{"d_model": 128, "bias": "all", "init": "normal", "init_std_qkv": 0.0442, "lr": 0.00814, "beta2": 0.95, "weight_decay": 0.078, "warmup_steps": 200, "schedule": "wsd", "dataset": "wikipedia_en"}
Each number is 50 + 15 x the weight over its row's rms, rounded and kept within 0 to 99. Layers, rows and columns count from 0. The size before them is the row's rms in percent of the matrix's.

# layer 20 MLP up, 512x128, rms 0.173, rows 458-511, columns 32-63
095:43 65 52 51 52 38 40 30 24 60 40 57 64 44 34 40 71 61 26 59 40 67 80 33 57 64 42 62 50 34 39 51
098:70 36 41 65 12 55 37 17 50 68 41 68 54 47 59 77 66 44 37 35 32 22 61 43 42 48 64 41 48 26 48 52
094:27 75 45 36 29 57 57 23 29 53 49 62 59 44 61 45 60 48 24 39 35 39 35 39 73 68 50 58 50 46 31 35
092:73 42 26 54 64 43 65 39 43 21 48 53 77 47 43 29 36 62 70 66 51 52 69 38 72 68 27 64 45 34 71 54
097:36 56 38 35 43 79 75 26 45 37 31 72 47 51 54 42 40 42 33 32 47 43 44 37 52 20 48 53 73 65 55 63
099:72 16 23 76 51 53 42 62 43 19 79 51 57 38 60 33 82 45 74 57 65 52 56 51 45 31 38 45 71 63 38 53
104:57 47 55 43 65 70 47 49 30 65 76 52 33 29 47 45 66 75 47 35 29 40 29 56 66 60 46 55 42 34 51 50
086:16 24 54 31 43 66 48 71 59 51 37 63 38 63 54 69 61 40 41 46 68 70 43 16 46 45 52 19 60 63 38 68
093:58 52 70 47 93 61 35 27 40 47 44 59 65 40 34 24 55 56 70 67 79 75 62 30 57 39 71 44 30 57 51 31
113:53 28 60 29 35 27 65 64 54 50 39 78 55 70 71 84 65 60 36 25 54 22 73 48 42 53 46 53 49 65 62 65
117:47 42 16 46 49 79 60 32 50 61 47 59 60 37 56 71 41 61 48 75 42 49 93 30 49 70 52 47 56 37 80 41
107:62 41 45 42 36 51 64 46 42 57 79 53 66 40 36 78 53 68 41 45 43 67 67 54 47 70 39 55 69 68 33 73
107:27 40 73 64 50 38 44 58 36 65 62 33 34 27 34 49 70 39 30 25 74 25 55 29 65 47 53 61 67 56 70 66
098:35 69 63 37 60 56 48 57 41 49 47 67 54 41 31 56 55 41 32 63 45 79 39 88 45 51 27 67 33 64 52 58
097:53 28 73 51 51 55 55 52 31 53 93 68 60 36 34 25 49 35 44 27 71 57 46 33 78 84 47 61 54 52 37 51
108:41 82 66 45 61 66 58 67 62 58 55 43 55 35 36 52 50 45 24 48 68 67 36 66 66 34 53 67 63 40 51 68
100:42 33 78 71 44 59 47 41 99 41 46 57 53 60 42 50 44 29 32 37 26 66 53 35 66 45 51 32 47 30 43 22
096:54 71 46 38 22 30 28 62 47 32 37 43 38 47 54 66 58 40 57 56 42 38 37 57 67 24 44 68 48 47 38 58
105:54 56 57 44 42 45 63 24 22 54 30 70 39 40 68 29 46 50 31 33 55 26 29 66 73 36 65 57 24 46 62 38
105:77 36 33 68 30 64 47 44 37 87 47 53 60 55 52 45 76 39 28 40 24 48 52 49 49 67 61 76 67 53 45 73
094:32 62 58 72 49 37 45 50 35 46 41 45 57 58 60 43 42 38 34 55 36 61 48 52 32 32 49 16 73 42 67 40
106:64 50 59 63 55 62 05 52 48 34 64 61 25 39 36 49 74 61 74 32 40 57 50 38 52 57 50 52 56 38 74 58
096:66 64 52 35 59 67 47 42 63 71 56 55 60 61 53 70 41 31 56 39 61 40 47 58 65 42 22 58 52 33 58 41
090:41 51 62 55 52 65 40 26 29 68 69 32 61 66 73 72 60 60 36 58 52 44 27 67 77 51 68 50 40 63 60 71
103:48 61 68 49 27 51 55 49 63 51 53 54 40 50 60 66 56 54 58 60 85 72 62 65 41 54 44 62 08 35 29 78
109:52 52 62 62 45 51 41 42 75 49 22 39 48 44 40 39 68 14 37 62 56 53 53 69 39 76 66 55 51 28 39 34
099:56 27 84 27 49 73 50 61 74 35 51 39 52 75 48 26 67 34 55 52 69 67 45 43 66 45 45 86 60 28 51 54
097:62 40 42 23 48 66 41 73 63 70 22 45 26 54 45 37 62 59 27 39 45 32 56 73 63 53 63 59 50 69 65 47
098:65 58 53 35 58 41 68 53 25 64 59 39 63 50 74 35 72 21 24 54 41 36 32 38 42 75 27 40 29 31 63 44
095:51 42 49 31 89 57 74 45 37 34 52 63 63 50 52 46 54 64 38 41 29 56 58 52 53 50 45 48 50 56 48 63
101:51 39 53 56 48 54 45 62 42 45 52 41 55 60 43 56 47 48 27 60 48 27 34 43 83 69 76 66 61 49 49 41
099:60 60 55 41 38 58 56 56 64 59 42 54 32 70 22 65 45 37 40 28 61 50 47 45 55 41 41 59 59 52 78 50
103:48 67 59 15 37 63 61 65 44 55 59 43 52 43 61 49 33 47 19 48 48 41 68 31 37 69 39 69 56 48 50 39
105:63 48 46 27 39 67 49 38 60 70 48 43 56 32 62 40 50 36 40 65 33 75 36 57 65 58 46 61 44 64 42 62
099:41 51 68 38 25 50 54 60 59 42 68 52 26 48 83 47 42 35 57 49 48 52 39 66 55 50 58 26 51 72 58 22
098:49 44 53 35 51 68 34 69 43 40 47 41 44 52 49 48 51 47 64 60 41 40 85 55 50 50 40 41 38 48 48 57
103:40 63 41 51 57 53 57 41 36 64 68 17 83 62 29 34 43 49 51 33 36 94 25 49 45 65 43 42 62 53 34 24
094:65 27 60 22 60 43 50 46 45 61 45 62 33 59 94 55 77 51 86 51 63 44 54 56 45 67 40 62 39 55 47 47
112:61 49 49 92 70 49 20 21 70 33 61 65 57 15 59 42 31 33 66 44 50 75 68 56 53 50 31 72 28 51 79 47
102:70 63 56 59 65 38 63 45 44 29 49 71 63 42 35 46 42 67 62 84 44 31 71 21 69 66 44 53 67 53 66 63
089:47 44 45 57 45 39 58 46 37 65 60 38 57 49 57 45 56 33 66 50 55 56 40 55 51 82 40 38 36 43 66 47
098:36 56 25 51 29 72 51 40 65 41 35 45 47 33 49 52 51 51 63 63 42 45 85 51 50 52 72 56 61 76 65 30
101:31 54 43 20 53 43 67 67 55 26 63 68 55 34 47 51 50 25 47 64 49 67 75 51 32 72 19 49 36 60 49 79
089:67 63 45 23 62 75 54 37 50 66 40 30 48 66 23 54 65 34 47 37 56 49 44 56 49 58 57 44 62 66 62 74
101:40 37 54 42 30 57 46 32 62 55 39 54 61 28 73 60 51 42 59 62 25 47 33 52 52 74 28 50 40 53 47 62
092:63 55 45 69 58 66 48 37 45 60 39 41 53 49 53 41 37 66 53 67 76 03 60 69 55 36 35 69 65 51 30 68
108:34 29 58 67 29 31 42 66 72 64 52 51 47 35 42 67 40 10 36 46 55 55 61 33 47 67 43 47 69 49 39 46
098:56 61 46 36 51 56 48 50 58 69 45 61 33 52 49 32 61 40 48 30 68 34 61 41 74 23 31 44 75 51 46 50
105:45 58 48 72 64 42 71 41 43 41 67 61 54 53 49 66 58 50 69 60 45 65 48 44 63 43 29 68 41 34 68 47
092:66 53 49 40 39 46 48 69 34 47 55 24 32 51 61 35 39 53 40 40 49 39 38 59 56 91 57 48 41 71 54 67
099:62 86 75 67 80 50 59 39 31 77 55 64 74 71 50 43 57 41 25 41 57 71 40 68 37 58 55 72 57 63 30 60
093:42 39 32 65 73 68 55 32 67 56 41 50 24 68 63 30 37 50 64 54 61 66 55 16 79 48 51 60 63 59 67 61
095:53 54 68 52 51 55 42 48 54 55 55 58 82 47 51 59 73 46 56 30 32 53 69 40 50 30 34 49 33 51 44 45
106:47 59 12 39 45 50 46 61 54 43 35 47 57 37 73 51 63 37 66 57 60 88 57 43 54 47 50 44 46 31 53 31
# layer 20 MLP down (transposed), 512x128, rms 0.186, rows 458-511, columns 32-63
097:63 58 56 44 33 37 30 36 60 38 44 54 18 55 72 39 38 40 35 54 30 42 67 53 46 65 43 52 54 56 84 46
103:47 65 51 36 50 38 64 41 46 71 49 55 28 42 52 61 37 61 77 51 28 58 21 35 70 39 45 58 58 35 11 48
097:56 31 50 60 37 59 57 56 37 76 34 12 47 43 71 57 36 61 52 41 52 78 53 50 65 34 47 40 38 15 43 37
093:67 38 66 44 38 57 59 64 51 43 48 46 61 44 81 64 67 58 44 60 77 64 45 56 56 55 36 58 67 54 34 60
095:49 31 18 58 51 58 43 41 62 65 28 59 33 69 58 53 25 69 61 41 39 56 50 63 33 54 56 40 56 61 76 42
108:66 49 45 94 34 66 30 42 42 83 15 18 54 47 32 43 41 65 48 54 59 68 56 54 28 49 49 32 52 47 56 52
109:37 65 44 59 58 64 68 39 53 46 49 33 38 49 31 36 71 72 44 80 37 34 50 72 35 52 46 27 27 75 40 67
087:31 46 50 41 47 32 56 69 72 27 53 61 36 43 54 40 37 62 36 66 36 36 51 70 52 54 41 56 40 16 44 43
102:47 34 56 31 26 73 48 47 55 46 48 72 56 34 47 76 30 45 33 77 48 35 38 59 48 49 57 48 47 31 41 42
116:56 58 51 63 83 58 50 60 68 48 75 49 69 29 53 49 35 44 54 72 54 56 31 41 34 72 59 37 21 42 69 60
099:50 64 56 78 54 31 71 58 48 32 35 66 25 67 48 43 46 43 14 62 50 51 47 53 24 52 24 39 51 57 63 53
104:44 70 53 41 39 25 41 76 28 69 35 52 34 45 81 33 61 60 36 60 52 48 62 67 22 58 74 64 53 51 67 38
102:67 44 45 48 47 30 64 50 44 34 43 59 35 62 46 44 54 49 45 82 39 51 54 38 55 73 35 81 58 57 64 34
090:53 53 40 64 52 48 35 63 61 42 65 50 22 47 38 84 63 74 50 43 57 57 46 37 47 68 52 61 68 63 44 45
098:67 53 67 48 77 70 47 43 78 39 52 58 75 56 55 16 75 55 50 50 67 26 59 67 52 56 60 53 56 75 56 34
103:53 43 25 61 58 66 43 25 57 42 51 66 63 33 46 54 54 34 64 20 43 09 49 48 67 35 56 55 50 60 57 65
103:34 31 89 51 34 59 60 32 80 65 34 37 47 52 70 38 61 63 72 41 43 59 59 29 69 51 53 30 51 43 38 64
101:64 73 24 48 42 68 83 40 61 43 65 48 65 27 57 34 47 52 25 43 73 56 45 28 52 41 50 48 66 56 48 51
102:71 41 39 43 56 59 49 46 49 39 46 46 60 28 69 36 48 61 95 39 17 41 43 62 59 66 59 36 78 38 42 20
108:50 28 36 54 47 76 71 59 40 33 55 40 57 55 63 44 33 65 75 41 62 61 31 51 68 40 69 51 60 65 47 55
098:59 34 41 27 47 66 35 46 51 30 59 30 66 59 37 42 61 68 58 66 50 48 52 28 72 62 59 50 61 41 32 37
100:27 59 56 41 44 20 67 56 38 52 32 70 43 56 17 57 48 25 36 50 53 40 51 53 68 52 69 43 67 59 57 69
105:49 48 77 22 39 76 40 76 58 60 27 59 32 60 31 55 46 71 54 48 46 44 55 77 45 61 71 57 62 51 51 31
095:48 66 48 28 68 48 34 60 52 40 50 67 61 39 23 30 28 54 25 50 37 60 71 54 72 31 54 20 50 32 62 22
109:63 39 24 44 57 53 59 48 58 48 28 72 33 51 43 50 51 58 79 82 53 55 42 44 43 17 53 45 48 14 57 68
108:77 40 43 45 51 17 77 52 25 31 65 48 54 70 59 36 62 68 52 24 20 56 48 49 43 42 51 13 56 18 30 34
098:56 56 31 54 20 42 50 34 53 65 62 76 65 42 61 27 51 42 45 00 94 64 55 52 25 36 54 59 65 29 39 64
100:64 59 32 83 64 46 41 58 69 59 63 46 49 79 35 58 26 37 65 59 78 48 28 47 46 45 42 49 39 54 68 42
095:46 68 29 47 37 37 20 37 46 48 65 52 54 50 52 52 43 47 53 57 59 61 62 69 43 59 50 51 53 42 73 47
095:30 75 47 53 43 40 47 50 55 60 48 29 66 39 46 43 29 42 73 42 62 25 30 46 69 53 67 55 46 61 44 49
096:70 71 44 65 53 65 50 53 54 56 69 66 78 37 84 47 72 51 75 45 66 50 49 46 69 50 43 51 31 41 36 63
096:60 62 42 56 18 38 60 27 46 49 47 49 72 46 69 56 55 82 48 52 22 51 24 38 25 52 47 33 46 37 27 69
108:31 57 60 45 56 38 39 52 47 53 57 38 75 47 69 57 24 66 35 60 76 27 54 57 53 66 46 42 34 28 56 39
109:53 72 30 45 49 43 56 52 58 36 43 35 53 49 25 45 55 91 60 33 58 53 47 84 45 79 57 32 38 28 56 48
090:46 58 58 61 35 39 60 50 73 47 44 55 87 32 16 44 39 60 00 26 56 42 43 34 38 45 59 53 25 61 58 44
105:58 48 70 57 47 54 16 31 46 37 52 40 53 55 45 68 67 52 40 49 29 17 39 43 67 47 49 38 64 45 17 68
114:23 54 52 68 65 36 48 49 79 41 72 56 28 38 38 52 74 38 59 75 62 47 26 37 18 33 36 28 45 37 29 42
090:27 54 39 49 48 59 51 53 20 43 56 47 24 47 34 54 67 45 62 48 58 38 50 52 84 49 42 48 25 57 51 50
118:33 54 69 36 61 30 46 83 64 72 33 51 61 38 37 51 29 53 65 58 42 39 20 58 40 39 23 29 37 39 65 39
102:53 37 66 23 59 26 24 56 50 62 36 44 56 26 24 54 29 52 75 40 60 59 31 51 70 35 48 38 34 32 46 57
090:56 35 36 69 66 51 33 21 53 61 32 39 43 15 63 32 76 44 47 73 52 47 78 39 57 85 67 27 56 37 34 70
106:39 62 41 67 63 42 45 51 47 69 67 49 16 51 48 76 62 29 31 71 40 41 56 39 49 26 40 52 64 68 45 37
099:36 44 66 73 25 57 43 45 70 69 47 46 77 79 30 66 31 47 53 17 60 38 35 46 35 27 86 59 42 44 59 34
092:08 39 57 60 66 68 52 53 24 47 39 40 38 61 40 29 50 59 43 51 73 41 59 62 54 59 52 34 37 61 60 27
102:37 39 51 57 47 17 39 35 45 44 40 49 61 49 31 51 80 64 50 42 62 56 48 03 63 35 32 61 14 56 57 31
090:37 57 54 43 47 52 47 52 86 36 45 52 60 38 56 43 37 65 59 54 58 72 49 58 58 42 46 82 61 21 49 39
102:69 28 39 54 36 24 61 41 49 49 70 65 76 36 51 29 20 22 60 52 48 49 46 69 52 27 41 47 73 42 65 63
099:59 65 64 69 39 70 46 52 31 37 71 64 68 64 41 21 62 61 49 42 59 51 48 66 61 39 54 46 51 52 37 47
102:38 21 47 63 56 37 62 47 83 54 71 75 74 53 34 60 55 45 56 66 15 26 57 55 63 70 83 54 20 39 40 41
095:60 52 45 50 87 39 37 67 43 45 50 24 62 58 59 75 43 54 44 61 65 33 62 57 60 39 41 49 78 50 42 26
093:48 39 63 57 43 40 61 36 44 36 45 31 37 48 25 37 62 65 48 49 46 47 36 34 40 50 69 38 46 42 38 89
096:63 28 43 46 41 33 50 54 47 38 57 37 33 50 85 51 13 33 51 57 46 70 44 55 30 56 51 55 23 45 57 51
101:18 48 44 60 52 57 72 44 74 62 68 39 41 64 43 52 27 36 41 44 35 49 60 73 37 38 78 39 48 48 57 56
099:72 49 54 63 48 32 78 32 48 72 28 62 39 48 18 71 52 68 66 53 49 57 45 38 36 66 46 63 77 38 29 48